Weights of a small transformer language model: untied embeddings, capped logits.
Each number is 500 + 25 x the weight over its row's rms, rounded and kept within 0 to 999. Layers, rows and columns count from 0. Numbers have three digits each. The size before them is the row's rms in percent of the matrix's.

# layer 3 MLP gate, 1024x384, rms 0.0471, rows 303-396, columns 144-191
098:499459504510481516501543501507477500558500509521489538473502491505501516507486478487511463515500509463499488548519533441516455531537488496515512
105:500466481551510545474509541549459487526488461513545460459471469489522549530511486463511526477515515458487523461526503532497495462503480483552518
102:510473472521497501490539548562538486518492514484468487497505502482536486461497498509498511509497506501482479527520496529521493489485494471495523
101:492452524460489502481513501512486495514458513484510501477467447498477504477508483517479504477496539484496487564490562535508501493488536469507563
103:510518521445474510491522490517478493526437542473507454461558509496512531483525473555479473498452490545503515546470488473515491482482489500488461
102:539534489492519526511493511501505485474514473522533525535486498493491486487473524513503482464505503475488451488512512500494520490521482472470474
095:514493548516519527504505531471479527487528520483520499512471500515535503551477477545491487541524509449467516542458509480471482558498506473473501
096:485502475519529460490485550510522503517473533499477477557507543469519500479515480503539507505492494472528503456476521470506500520491480468544483
097:462496525479488496510490491493485522486493478558523508477499494521500499495512509538503478474506463500452482486480511513467526485516499497490480
101:486496531485493529522554480509472509463454458512506522538446461516472540455524533528517459526452463506485451516489481476493522505510507488497485
093:523486461500509547517490495507480498490501502515471489469491471527502530513522507509483522448522484498528547514527524526519537482500509481504508
102:508527502529526528501536489502461485490452503510474490456485512475504478478506501525468473509499485501511475481500450482509454485529503535499514
112:543491505484512530497475531546456469565493492517524504495476495465498488464536520471444532447533523498499461522502457483481485513503524481479466
104:470474488501496504510466513475486509504523508533456475462526462451503484517495461531493489504525468511506455498495519573482487494532480532486457
100:513477487470493482513495553490547505533512511523555498499484520486508475486507470488479500499583539510534459498507549550522522488496502510466476
099:497531487494499484504504520506519519536463448514490477499484520507511466505461494491481446478489555485501492506478510517500495484479493500486485
099:453485498501465517473466511488467475539490491500533537499472515536536534517482500516491474471529526503560509507545529498494434503486494469541479
105:515498505462504518496501522497529555522504523541523514503513499494516540481449495511510499481527472542498455581497533512526482532515502516459507
095:526511511491509477527502516507465490528498515520483505515444499535520520501504467477485515491573511508507520506476493485497504486523557447542499
097:496504473507501521475501519499510520484490549523474484500474517574495484520486515504511506515508441508474513502527465553523469465484471529479499
099:485485491505503511523520510453450484485536487485551488499539476481487529505492471497507456452489510528513504466501487525538506517484545485514513
096:516497515500463513493499501477461508509486502508527559499491481508532482542479500485506461506530465516480483522488475549490500538470465529462505
099:556488556463463552473520481543476521529508510504485509457506494470479453504476495473515474474476475533480500462548468532543501518474489482497525
099:540482501475500513530482471493519510473510521464470477469523504477491490524436487475508500501533492508505513493525516473510440460526482477473508
098:504467492498487499478472512526510501508451440512473489471557478505530506515496492518492485491476514500515463533484509492541521479494519489493501
100:532505488567495519504505497514516516528446495497541509513513522492516508509504518516469513509475498528511498503526508519489506528522477503464541
097:515497456468473529504542497495529520529508488501561493529490531479545491505476511510519513493523492488492494486486465529514488472534478540507494
097:506517490519520480523501500463504530537455482468507486476507518517457495517531467519495450483443478515477497491509478524490504518523481520503527
092:496466509508555493457440509514472509511493499496482492523495511466507464517522542500478462482480503538531504538558492510483533510453502523476470
102:490446555477461509502491550495460504523485537528528454526511482487516482509537496506499517544497516502499517492509536517458474498516473516482480
098:489508506493496488495494502479494531515526500480504504515459543517483490485520498509521508511495525545487496499480506492452514527563481489442485
097:493472452494479484518512540477519549481495468517497530552459475490507526484470476504490487449519562505477470483545497477517498456463503510489512
121:500513470449507504513487512489450547514478515480505526514469535524519476475528497515504450475498457481480474488526483487465502524538491501464512
099:529516462478505485503496507493516489489467485508484519479535499470487466473469488481491492527505477524460502550496505530525491461502524496444512
099:511419479555466495479480500567437493529500507546493512497491468542503531496531458501494465507497475505525467508528490514476526499474573489476462
096:486473489455516510539468528489528538523495497471539482492498528494509480536466487510488524482512470538495471499476498503508470516530454534477498
099:436519533555473455485484515497518514517475605469533520493484443496513492510504505552488496473487502540531521523531484524492525467547527534493505
105:507495526459500516478541552467506539506550448500513494546511516485482520484466547540532491534521519452498514489466484501531483511496468479476501
102:490489485499509454466506526487463541511518453508544509496502529494470450558428518451528524537513519467493490467533529492526508510514509487443499
119:483442504511485480487509527474508552477525470509546441495510494480570537488511445504545464519499511506497467514509540527506474518507521538438475
102:497477522536442475500507493531472521535524451506493507520488528470500504522575509464525496513513539500440496491530522531444509524510480470480472
098:534496531516518542497478497478501520510525461482470482498473456475498429501506530501504519460484500525498495508467496536511508485462507484484519
095:499482519483493478465507493491518496542486543501497538523499465504506505463500505467499491502516465511576479512489493508486512504450495527516499
109:516490495526505530476547515499474504510497512536496507507467511476480479540545497537535544483507527486483454478526516512495467500494527492507495
095:523497503442464497485492470521514524505483510462522505503484545480510499513532503516478503495540532505509508496533490475496515506527515494497470
098:524504520515509510468518510457514486514518478528483442559475510468510537467471513510516476524489475501517523500501544468495502507521458499489515
110:501483490509476493461464580502526534511434518489487513507523482528561484482541502470523530459486479482466540480527499515524507476480465529511513
094:497441508510507474475508505480502523546484514533500492514485527553528459517547535486495517537531482482525490555529524504520480481553456482496486
104:528454508468478528512488562476476562495485505510530487505494487480514484517503481524505516487512541477496474520483491509463523496502482499503492
107:506523504481492501512483514480491487510495522520518458525530557514502492507464526483565512506476478504488474503504470481520494516541474498481497
102:520494479550511499521514493509482465502494546508473485522489507492485513505515492540517469473516482494451469495504521510515505472551517487506472
106:500460505467478493465513531457526526498518499540520538566506538492483478465492491513509498451505479479526466498488491472503532539517443473491522
103:477456569504504512501526499473494542490471489515477480510509531522485442469451460506488488504496532503531452505520469506464510526514523501511499
097:524499508484510463548500524482513511535483527474468496538457514469497517522440479486493509537494502504546519521516524485528521538514514488462484
103:495482481504512493509509488506477490500501514478522487485488495490497551543512492471536512497542474486457522480533500504496509491512468409495541
093:499495476504546493517509504545462504482473486495504484501499506492491499521526477497541477522510515443547456494538534483486527471485530480448473
097:516455456497505584505517518489449501522553501507490492483522482499477495494502486499537537502521528534486466529487496510498506512503477483510519
099:517495473530523498516546498533465487483505488515476486537497492489526501520496554484481455446529522530497480499524492503483516502478502514513511
101:507501484477470510492510540538472517540502470503482415523518462475504494493459527467489471500491494466542494485518475521499548550497491507512485
100:488485523509514519502501518492519504518523532495512533488497489567461525518550483481501521538496488537498484489535508492542519475528540482501512
102:538471508503465534507537521510485483522512516498563481540480527502525505501534473523537501520501522501505466494515535508505518479502485451510495
097:488478503498478511514503499496498547509502498466466489509546510513464476508525441536486518471500512474510506510476528492557474512502492472475505
101:511518493489463528481491504477503475527458474481543491496472478476511487492525519488499527520489485459542455515544454485532508525519478478491497
100:511476498476509470505513495497539495546528460481500499485541497485504471498481437521478482503519527521476508514490497477544521546502461540512489
098:479527518474491517459537486498501494501518442519495486514517501461531494496478533478462487465490471467493517492523490533502524490491463511496520
098:529475487501513530480540490531467534514499493538521487503463504506521459515484498487501508461504473520526507512496524462533489531491502456451491
102:529481494472491520473502514491478510502450506474495476487489492535467487540495502503461514489474515470496531492477497514517456454502492473526482
108:472504521494503534495469536516532500529486523496484516493533556533526504480479479551518497504547480480539509522530528503517511467552499530494509
098:513499538498487489509482464472501472510454502496529506528480544480511491511441480479505536501462486535438489530445492507515532497475526487523506
088:455497455525507509565523479505503491484445515490489486522520491523533497544489472485537486485492511529472520465520483529538527521493437482509506
099:529500519508514490522484525479533524505535531477475479505487484554526485537503478450513477489507505475482485497472520519497477496513519465493507
095:470471509522515517504548494501457511522492476503477479490498472529497557482474509501489453493534485525484517513539511492500511537456520564490495
092:519513511524436479507524515511531512506493514537487487545514470464473517443508533494484529504481475525470523500530518501502501503464512548465488
091:475505477500510533467522472535506503472555483441519507495502513523454506478489542518580472494522524498536481522532473493491513489509524516451532
096:482500495537465497479473491474460514526492500531470478531524497483513468492471468488490505483447494527482514459493527476498528526523519488454506
094:484521472494511476515521515564505488529516504520515490552503501517512458516504528504498519480535499544499500527496561498492504457516557473474493
095:526508468499554533516533476477501486511502520552520499516483516517464498474496460514504491515493571499495526519493516485513455505508471517480466
101:503563525479498501524504517465480515519497509490527502524468477494471518501503466493533500481521503498517508532492542471569474526518518495485493
107:505425458488513513470526462482507497490521472511461438543524528503499513529494483494495515559523508501481466481517505500506486501534469525493471
096:482504481477505515515550501528490505440479501538509519528474496527520524505538465531492451518501475525480466501500515489516529500490488474486513
097:484501478471499537526507499473503520525511521483542481505491516468546513505522470468511466508470536469470462546510511497483513512531504530495421
097:472499496513487507481494498507454511488508488528500456465505509455536533470509497487514494458519505488501541507528501452496484536489509499455467
104:536460452540484514493499485531470502490467467504472519496505505522507476492511461533489491478491504455474489522494504510562496502532521494539483
092:474523548494475487470528490461499490489500525526513501478488481470485468490496509540530504477500455514492502491487446512507516509469503491482506
103:560451486481530469506522489474535492518562464462515504477500481524489554485480514509518471467471494488503471517490464543449497525443528517486542
115:501503516527501482472529508465491535557493491519496410478542522480517428492459484545504506498499508491513490518474535462497510509480479501489504
097:517481518526448535509482496502477474497473467459534496498483505453532532520545426477514506462483513485531488518479532512464522501493513481491479
096:478470526509441513530520504482526486443494526535505464480471504520521534551379455523523499514506487474537507493462509518528475544497497485517483
094:497510535516530492469553543488505509511475471508533459529535477507490532491496465527512513505512487518486475493517534525507445513501457492498487
097:484464520474524504445468489476521491482466478462498481473496536497500487505496450510485498495522511483542524494509517496471500482482484453539469
095:520503514491512520504473495475512565506529525460502503524491531487522480511493499493515504495493510518499472526525498459489515542532481512512479
122:461450484504434485486532538526500498515499490545484511486449477483532552525496454514492553516545506501525486519482510549497482495465503547481475
100:461517481491465525489483529509489475445477487495517519529531436489529477528491449481532519514538506492537491543547504483467483501480517497470507
095:492515498489531452504523488511508529482477475517524483515520523497544493491468468547532524515566500490502499505460503528497474512493467482477525
# layer 3 MLP up, 1024x384, rms 0.0453, rows 303-396, columns 144-191
091:446524482490512503501501452483516494526545503514512511502507455479496486516485451507518533489512484542514512514505493492481480526462527535514501
103:483538541551461454553471519479493505474497521525496502460487481507472509523520490541514546486501550549476509504534531516507508549514476513487478
098:486507500503485460427490437486473524528490533562478513495502471480508489526522484508527505492525495547494490544455531519540478493498497503498477
108:523477439574495491521513512464440511518524467557527478496517517502517475526469476492494489440494557491574498488516545495459520527510519475491487
100:509504500509524521525516508498477479478515488453493496530470455541495563493480464503543466513534504518495507452474485467476496464459546491463506
096:517486522542494447483485491507491505536462526465492496480436506519511526490524541510514509491548576498508492577517502508485465529470486509532496
093:509515516492495481507463476473507507519513498496494493508502471496523488514497508519463515467532504457518491508501545495442536483487552528516457
097:507485501500530486538493500498518555509542506486454482527531498451502469457546522516556505488492445477493510488517508451506522545517484532512504
095:539533485502489495517456491472513483491485534479491551496487489519489452425500537464472511469495501513451488494477479483484516506479522502475480
099:536544497455497465465510491523506485537549512468513484451501479467475461497485494478530514529518521530478480480501499506500466426532518469500493
098:475512491526496515557512517514505511515471517467534511510485515500534495492437470505492458479488472490506461492507500489542473523506467475505459
102:513457524496501521488499492472500527499533474524466511504558495495509534506505494531464494520472496468463533475520502477500498484534520454507497
114:467507516474472463500492490519575516468499490473444504538492502510508502541472477537535497527465467508505521468520476527502471510505473548539458
106:509507478521561485506519516511514516548507503517494492537556470478507461465532478501461522541522505506546501505501516514465460498506521514517537
107:555475507538476514489467500512454455544515506555512445458503481500479483491503506525489527492477466520508505512484496533516537441515524470521497
098:514533496529481526526518548510493510507491493504529498533531508495567489504510473510516514480475522461489492521469485463528549527475465471536513
102:482516506491478487509546510546536480502495477512522477489496501491509513524499519543540379438511528488473506502525486496510544483485480466485515
108:457515479512479507526485492505474506437426510474533441515510487500520502488518517477505481473478494568475508478497481492467523506467491536470477
095:467482486511512537525485525494500532515537513518497467477543503485514475510493511466485498468527472482510464521504496532497511496493452504527503
099:573538526458521527472508481469480480500495530487517509500507518537500488501533498521478504475509499528452478525514477495503487512433489480510543
100:502489494493541505498488510535494498494553516465459509501512538517503506538486541525539491495511470492467553509518472469509520519542542500556509
097:476487465522496518505527527547481511522542488478486468467524482499508501500502494512502498492525503475507478507521503508500516478516495482504560
102:514507466511550469465504495531485455477521508493503490549536464512510485509494486528482506496484524467516480504461477487484486482520474454525517
096:450458513474543530504503507486550533517537508505444502506518494495525486507513489490510500499491514495481467484549502519523524499491473488537494
102:513467534528521501469489560521486469507527530512490492510514501549489500474472473481498495520517501538525505502501526486544507511529487516487496
101:493516534529503513459487546487470512484514504477516497450451489487507489492514480521501465516497492457487541506456499512476516491506480517469506
098:553506499545501523431512471495497488499547489482490498506507518513518440477537488463530511533484491470529471486497480553547460499515527530541468
096:476501487477514518492463495480495515555504507524461481495485512486503518477497465494465462504479535507495496524512533520524510466451525486492508
090:483499503515507480529462495460517561487513494455510461513504504533502477537499497539499520480508523503554497541477526524487494470491491511506507
100:471497512459517478534508528476508487485481502488474505477523504503510514529501533530517492474561521555475519478516484503484508475478473502488504
100:515534491454492532422493522492476468491513490526517541499474521523498519515536520501541561505546523501505469486532509498473483517467549484463464
105:478494487510525490483512508520505495527528546505456526535506480550476511534523536544473538513560522470461493497530513477518480478500501476543516
110:498481453501533513435513494506481489482550474499498512517463493538484486490482510501525502464500491479470516512517510445498485499492489476440539
095:478477524453559477484547532510509533494526448463537493538518549464461531479523517442524470482487506491510485473528485482463461505504494490469472
101:499492496481576483532507511475498487514481502515538491538506509483524463479522479513526475462512506515497489468513472482457507523475507502503468
100:503468516499455510484527486499502508463526488511514491509451483510502534475531478464521500502501492465507481495552488480510480504523450471489563
097:530517468484523512471464486538454521496517447466494493482500460538484518509501496509527487478524484505474498442473482498456468473491483488508515
109:470493509476515559492507488486507485500521482491519517481516512485491493538502500476544490486510464506511520522514485528515498548510491445470478
100:506483504472529514493525494484539521500537514517491519534507488440537482535524492510479472477491522490510483523473502483531503506500476521511481
108:476487470491505506506491486541479499508511478524527439464564500490534531484472499510553436469473475497503520491514506481496519505490499493498489
105:469515482509465501523492478545502511506500451436494459458462535487488504483499495461500462458526485515466502482522488537501562484509492505494485
098:532493519507470538506485538475486461526459518477499471527455530506479516489500534434490491514459515505488483522513498502500503495511543509498505
096:489522529539470501478518517535531482514511532491512514497463503550512466471501540490451524485477530443551522522490525536544515509482514518508541
104:471515546515520507439482474476470472496503487497524491529520484551497468465465484483481549495465520494522486509498506497558522512503561557521484
101:508516525475508461488512462471502486536495530541449497443521481514521522463503501468498515508481499516454464489452475442490525529505505507515481
100:511525509505518498443466497484527518509499466485466508462466503524447505575506491504487508460490442510471493500492508500496481513492468506477508
105:501468533499474488494500507497499497464497496558523482494484500464527501487554477485527521506491491480501493441523498455474497456484473481481527
098:528487502526474482437479454494503471525525487515517499507454516516505507520546512483502529494514507511502498527503461496486497520500462501509500
098:510501503492520483469510475522538495474479489483491509525478547541528517522482475536504476513475451490475491526529505531560459547511478507461540
104:509510491532489556500501513500470473471510522502539508477532512492485472501498494531508481488524477487463490466545500513497469449501468534497514
101:505504478520556488510508485511493481478499516493493520527475490471480469468474505480527512469473476525492518530501535480497467482536457534505491
107:521460568500522524483512513510469472501499560512510476445466491533518505475509488511493512476503477480465459521545514523482510492521485443462521
107:536484518472498526481505531500509481492541497494482559491516512466466508520548471517554545517524479508480509535486467483525491501484461497504489
096:539483465555507518496529544509450537505432532500512479518526489465545488507522504493518474490471497444446504531527470473510497502487488493480497
097:514532513519479472477537495499490517473532484503472527558507493492466481481506520517529470521474519478483473540468510522489460536491518507494486
100:539480493501526488523474512485504508539521526535467478489488514481533497543460485506486501503524565511532475512470498505500495513492509527490517
097:515501508512469459471510515496514511466498496490471493521477502572510494521467532522512511495520519466456497470490511550496533464536547506470479
095:506518510491484496489511489469495466515521511486510586453524537532443530487459500528502504480495509460477508509493533480513519522493470470529552
102:506489445469452493509480538522486503468482487517519483530488541518504479508513494490533453481505529518524486453513530498500477563493498492469474
099:513531506502515492505478531496544515470520507539524499496497507430527514523492511474509520531472507473495521537485522502498451445515500444467424
104:552461514481491482552520502510507473503506501518517470517533495462517472490529483486473504494458530514503511510520532515520513494512522457520487
100:499505498512478479493495527477475530501518518496471455519492498485548465497531486471467554472501541541507500502514545522502520447504508508520537
100:522493508535505497480543501556509488507463495537468495469511491488545504535480497504525498492541509483488488505517485460534486480476466518494452
103:465505507533484487494501504465445518499480525502524475492543468497474479459495477507524525512512533485483459512475506477500519587500568493489540
095:515494514553475499528480546500504505495489521534504464467515521521467522479451514432509531430492495496487508518508497524452547499505494481473484
096:534496491497460463510491516523521505536483505514461511539492480472495534514542510476448577484526496471509493523507510503530515463537472523511531
100:524476509519514509448541497536473518489475523450507539489528503544492484513505475518470500504449499439521504530497557534480487488501519474518510
101:507476523489496551502478522502486511532510497482483485483514522507494471470540457534509471559537494483548483536489531497489481471517542479500486
097:494510527514526508545464488519560506493485513505520477469481492466507506513503532450455489508514499513476524481473464492476543544505497447537499
096:475527516515495515469497533479485545525490490502483494533519477448491485496533511489483470513508487451510533534470493535474503480505500524493528
100:495486494492536501500515519484489478448511475557497483489504483487519494493508513468471525462529529490491482476560528441515504468490473482544517
101:536483470507533461539471525498523506530493494457511516509500540504518495509510497507484462511496549451470455518535505512479506537486471496502509
098:488530526498536503544507488492514518486528517533504467474479501490455478491514532500528475496543499520457509494467528493483490509545485480517498
094:529498461516475503474466504484536484486498515526451536511528468500497500530535502504490498538456534491496489473523549514529485523543548492506508
100:497486528547472501461511476495496481502519508516468454465502500502504517460531506498487491513464510507493528522533527485565493528562513511520505
100:574468509484531486519492561526492476506486525499496527497493459462467458481535472532472480459534493513498526488493506513476496489486517493485516
096:539491475524445503524475489508499478476509443472528516533535491491486514557554534553513526481486483477517469523495480498480505512522505465491508
103:480496530523550483517483539515444513438483503477519483500504491518489480519520501499507500494427453496507494449495507522532515481490480491456537
111:513495490515493542495536454520505489516545521482454477500518509485507501524508474479473507498517491535490459489517527492535496502479465497525485
098:491557508470531484505487511544490509516482520460484512491516540468450494513508464538523503456547486495463444483529429489473526465504470568533529
098:506512487555475533555516503513499474503507547477526469480517473583507488508506509443527517501476515488518477489515530489485542504514453461510532
102:516562511497511524492491493498489511505494498511467509470532508464524499501522499486486484463515526487511529457534536476523493458516510534517495
097:454518513491445512506491503483468483492497499479471443515530477523509484484547451439488500473531485521517480449465479469513520504466488479488523
098:486492484507495486528478534497518519512485503549509503522519483485511457483440484512473482504494474467522501529490505503522501502518484495515464
103:495489480484486503510440526471484479507487491497485490493465471514493477515463506497512476498461539477518474459504543517507509563515489509467505
107:512527534486495511455538512455487504480534475520515493503466486490497511493469470505494536536516506494468451515520541484535473474533434531521516
101:532494533520496507478543494476504539528537467541546517544503522501505515519533474513500497524510535507514523500486529504518508489512469477526534
103:529543500472477493499538461513531481476502523519483491475510507500526507528427457529519449508486519533537503524473494544539469520432503511463509
101:503465446479504501510523500510465506501505527491533542500480536473533499515497501489479470530528522501484498510478466497516510503505548521530486
097:510506481492465454456503500484497490480515507466511536491498509503473515475481548469525463484517488489489459575515505530488493495478502532460500
096:442455488499473468554495469479476480492527499473482481560501449506464500495531460482501508504508500519508491488467484502486511512500495543498476
105:477480490483485511474497550490495488507476488508525467507479454485506498503484466489472509521496479458506478489503510529510518509458494500501488
105:515522520469501502509474475468499498532481488483504497467493493537491527510493519544477510518514515492513493453447519499489496519509475487495508
095:514478516520520486480486478513490515451473518514499458509484490527511538497478496498468509543506506492489481461503460499500512497477434514491503
# layer 3 MLP down (transposed), 1024x384, rms 0.0422, rows 303-396, columns 144-191
097:483543528483521494524495517499487525492500520502481520504499501487543529469454544487437510507469531498508551511485461498467523496460500510530503
103:520526525465482452532501518501510505510512503479510501504509481503492480570488481526544514534469532483512493508500534485505472471504518466498456
101:467487512508492496560501512521495537471510548496453525501473523482549461525489505506487487508526506476509511510505530479532505480481526539510488
107:525489461500487484518524507479502545512493514509494546475484556461486507521489483457485515481509526490491488452494580487498519495518512496502511
095:497516496495507485505482484473504496496484525521493507519496524524507509460504499524487503481420492494517525477487484517517480493511529498484517
091:509517492517512522541513502483514486511480452527518525547480514514478490505487492488516500489478466496517486452519525520479560469532494497496491
098:477480493486476469494463510526541491502512550492464498490500504436479509461489454471486482498515481531533508500499514476492519455480514526517464
095:478490489515486516485496477544513473481545485543560497440522447519510470527501499449460484512514475522494502526538480536497490501499498467488485
099:503472498473521493507507506467472537526522454474546493515481508509456488466502510506538507533488500525471495460481501469531491512556492488498536
099:544485529489563474542481517495475518495451545491509538473530522533512507538500505520473537507485523467512523516544508506479475515446465451545495
100:514467549524469460490474495520517527527491531441524533486497476480509545484476459483509500530489488480509485532521499507503486487483535506480535
100:517498501490537487511493501520495470492521499534514467539499528487474499541450527521512458543520469496478525501459470511474490493565531500491493
078:513504489476516493502465504538503470540472511523509502509516470440466479468522525474482521477527493484483469518481525481503537511495523451481542
100:490502511495533474525465486511487519539491512492534505531521500523457517505490518502448499510531508494468506520496487515491484522489529515526557
109:551438477493468510519488528478463478515479480496507483482533534474489504472505535476482481456473474506463457484480527503503514472517457523514452
098:532480483472483450538497472468495518532464523508493467495517511479481491540491479517505497530446464502525535473506493543462528529489518482463506
105:534505501489512523512480511465481499483499506513482529480495473486511518520467515505518523526481484540508493443516495512505503485472531480515540
110:499517488482475539506531481523494509491506526492518487466526528465499469474502497490512491499519480574469491530559458529479497514489491552473466
096:495487506469486455496505514517515471473536458480533510454462540491467513538481505474538488536483553519492514500575524517505518505525539477523540
097:490518482496471503489532458536495515452498489477477471467502460468468510491519492475475436528528522522495489450509469481512500527448505537498518
101:482515469530476481490534502475520538473501489482499542447454506493512496480511471502496482533503521502519477524487520484501510499517494525523541
101:514517490508508518461492496549515544553487448490559516495501457528503501527516528509500470479500484503457527560457480499504565493508478541469527
103:446482450513466540480491522474477517506478487504477515452433553511516505503455507551500496524517511552492465484475471498518494491522538516476497
096:483492554483490502501509460508495465474509492509491481512517530459515502551486491494515491498535470449506473487488505457480482500490516502510520
101:466518511525463541491494511486463477475471435504540497532500522517520482504491496502500501494474491473524544515452493465498486487483522506492478
106:526497508532471522520502473474488451497519518486536440499507503475512533488459517469560486486507504536470498520501489509507495481498496494514496
100:502469550533502516496462467541461525461532510536444506510533537528502496494523488514482507545521500516516514510491518544523497544506495508518463
097:471494525483557486513481495482501518487523480517475507494490487546568483447513496485483498543477493469503505496495503491481458487479498470542505
094:462530500499482555498522509485485484495518486523478463465513510458516519497500498506510515495522476482486452523458458488474521513528456519523509
104:503487461489507502478472478465460569485514482509497484474483490479502529506497502498447500445509510458494448495484486501502482511478470551485501
102:502492498477528443541524514507512558474512529440482516504510471522491500528475526464488523473456510507440499483488463492498518541497520482463462
109:490474503479517474480465545515531486431482524524497517555481504558531505448477505504521494501504551543490522485453525475499494458531504504504522
093:471476467485521469482478545467528515498486462508478528513487514523464528511490465544538489509485529508459467524471514510517473493518486495510512
093:524490510535457546475465505483538476530511511525505496511490500452539488543493480494445460512478533464480493537499526501526500491514524499512493
102:523497507524485493461468490505499488490525436527534512542515485554454523479545499510516499527534510499465507529527498470545500497543531498476504
095:481458482512507505506530477454481578518514503476497488550474509541491532504490484512517538513482477536499470484475467519502484540530456496472555
099:470533514516508525506514528474526466500483546496517481500516506485491462495498472501508502488516500501457483520564493526452530483510553505494523
111:531529483531505473544473497505469517484493488542499487501474521461523498520471532469488564508491488508460494519504491508522502545438467464519544
102:448511545459508552459488510494505539476515481490456484528534511440525466506540493519479501475493475531529461479457501486570537477502566518501465
109:490567475490493529509504533495506468538506492534509460475463478492479515522530515486475497468534479496489465504479500468502498482467465495509536
104:519524488500497539563518496533481482485521484513516515482498534473521532506499526500482478488529480482495547485515431466540527488504524507508439
105:504513516519505533524479507479451466497500466463502492509491521501525526516523503512492472468503520477515470542473498533517497475482491502516497
096:485524502542509496507515496494511525492510472501501469497496483488497499488442492498525512511461483498477496473480515493513501497512487494524483
105:465470520528526487486498475453507513490514471483503493514496530441548479518504466472489500485469485481480480515488466490526468529478487520524519
101:508476457513502515490487480471495513465533456519494597489497497519478521546529482510514506448520501510510494468521516489498473526485528492459465
102:516477531540497482506501507459466459454463437504509479525522498440536567504500497490516488534474458493517452502501528510479521493508497510503538
104:506510484504495485479487533530541504498517486525495551481513472520486509481463483465493487484445512474490505495518499494504507487537497472441482
100:498468496567449547485516484499478480484501521511507507513475524484544502539528498525503471508482454491447476528482495521543575537503495460515506
101:495485505510504528453496483531532545483475483489521527524501503471554508469477493504558480488515487508464479525511504436550488515475467514499558
104:461514496469483458454533480501501475518525499528515443516488545543509471495499483501510548491472503483468469520472525489485522501554490476524470
098:468525512493503495511525528487492471452448484471535524522504476507508492546497506495486450502521539523545497444513512454472547491487511532446516
106:477450575472489499502483520497500493535476474560505514504468530531538482489520437484474517496485556499515525479479487524495544498488481485549475
109:463516566471488504520486519470519524513478525538505522481476514513495503536490489584527505525540522492484474474504500509502500529472548509489492
101:493457515482513504456468510456527482498471556501521490501490521494511519533484494528500500485455498525532497532538498475456499491464482468477476
099:508459510537463478525505513460491521494498469491514472522514497507512537488523518484550493495542500471523487527566500499503535483504484483507528
099:486528528485538506495493481523497500487481480523550495487502494488484509520515528522473472510486505484495519496515468513488464525530524476512500
090:471431510523495536532555500491468486514542490533507523501501526500464494548507486497525526508490528504536497497482507478503484481483489487499507
101:529475477491498488494480540487461477493476525512458473527507509475506506527489512492498495490497500516527514521507506529513492487494495535490463
100:512521464557583518526529469502546551471494474514510494500499501523495478514475504490502503528511520507510490526457454456482529517481495540505482
101:488485488461513494514501517514498485469524540469480487471488514478486456527487491500519510515528494524443518504475520527482504464514487529580497
101:494486554454541515557480516491490479513525533515475498499495454460482464502539491505482501470514507509485520496532480511475523503531516503526522
101:532510495488503468509520528548454521472519500462477509504532462482509480517519496503504491506506508501505522533494524477471526465511511531513535
101:460481496504503554491451489467498507509460557481479502493469483511482502533479523490511480519476512477542498455486472492535501510469470488519499
103:448507506506532491565493488479511473488516502500541491493510486488530501477501533512528498513519500525491505543473486506515443494515482488476500
099:481542521445489513492505486468482485510503488499491493536480516485501548512537533515507490455450476452486497499513535479535514556495465514482508
100:498447462498550495479534521524492496481512535492501499507452504489485488539523490475487492483428512459531482509501518502510506502486488499491537
096:498531499497418514521502491532505485483494524500504581524503474486508530461526457530505482542481448503476483563506514522491551497494507522500452
100:479501518523463516495503548476533463496494473529466555531493496547496504497531495555509501516492460447492547472513529509484522512498520438542485
096:473487486500511485530510531508490492515511531472493520519473505562547488487539495514523498533518522507470491487470541491523441510516491507515493
092:483491516485516506505491487501504529456488483482498516510455501543521531472510485506499481502530524531463544500565466480504509510505480477507487
102:510494515496528489530502501511463524476510444491506523566505493514501515507513520497516493520502480492483504474520478466493511508508486482501504
102:503513502512487446535531521492506461477520488518472492505501524535520538545491504500495496527532493491461476530513487543464491486520486476497500
102:514462490517554511501521502501517490457479494489460548496521504477546482537483469504494483458507556517487473467501452516507487503484517514495560
093:458496487486527493479495474476501501537492456456507470532495501474511493523491513462488526463477506452473490525510452479475533496502433509490530
102:489512529516529506488481532518536493467466480513485502541520530491507546495506511490505492520524486430509522476525537502523498536510438503512502
100:536514510503514530476475505498498531494521488526511491501497511513520498457482544502464539491453497523516490502492458522481505509488444515511518
082:532512451494530535514529479499484506534496521492479504523519490525464486509474491500491537502470518473501525558485533477546494511517467479511474
104:470488510509471505470501500528462514493490520493490513485489514463514496501513498473546491464515475500435492534508496455518509501521508489529570
105:507522519504506494495493535495511479480501455502459516481481521482530508520475486498504509501463472513450446504514568493487525485542490476500523
101:496514482512498508491513539476501484460513520493488448487485466512496489534499470472521484520504479517458491457485505509468508465501487513480503
103:488482492531481497495498545489486443503494466497502472455465489509489463489494503457501464506492482514508504468455477497478533504552494453520513
105:474535462497517530567493513500541523480542460534516539515505482466520484490514502485467518490510495509487505481501525485538523515541470477466513
100:488489531490481514520481528512529516488522548453487481476534480450544461486479483528519515523523459503509563462498500511500527467513503492513515
099:515473492490501496478500536495473485511513557471533479522499489524478500499527473467498513477456470523507474476486493500536519495496481498488536
101:507545470473516491506516514473526535494543527517521487490517490509497516488541464461498532459492529463486528513500486480513532513470474482513498
109:453466522499509513484538525507494489518525521501489502535493490515497475527507507522549495510538505488539502459521525492525511469552489495484525
101:484522495489461460511483461532483530517513494475538519505476547418534454498511460475489494462517505488476484518485512522481524521525495547491523
098:501527467522508479481521461502492511535521489488496526536534488514485524463542571507488489484499522485451479516543442498450493466494502478515460
099:480474502473513485486532462482517533532502508486494458530503546526490544511520547494500533523474489499481452481481499540505478482516495489516480
098:555519498532493528499507506511482533481453485491528536503484463563507531491474492484499491500507531411529543460493512542484466478530491523517524
098:480499529501507520477536520491467481488464492540518511497507489538509544490516536541463502484539493499504541472491509517524488495503530506492474
079:548543508522517517507467525495503486496554464451533522511549518516498502490499515498516493482470502482501534499519474469502512497517483464519511
103:492462474497506513488512459484496479450474499512523538530519505505537502510524508473482485507517475473559490495518497560481530486494496545481525
093:470508457474466450496524519491511508455494479495529496452517510483494497448505469476542542513470525503493453542496514484507491509530485492471517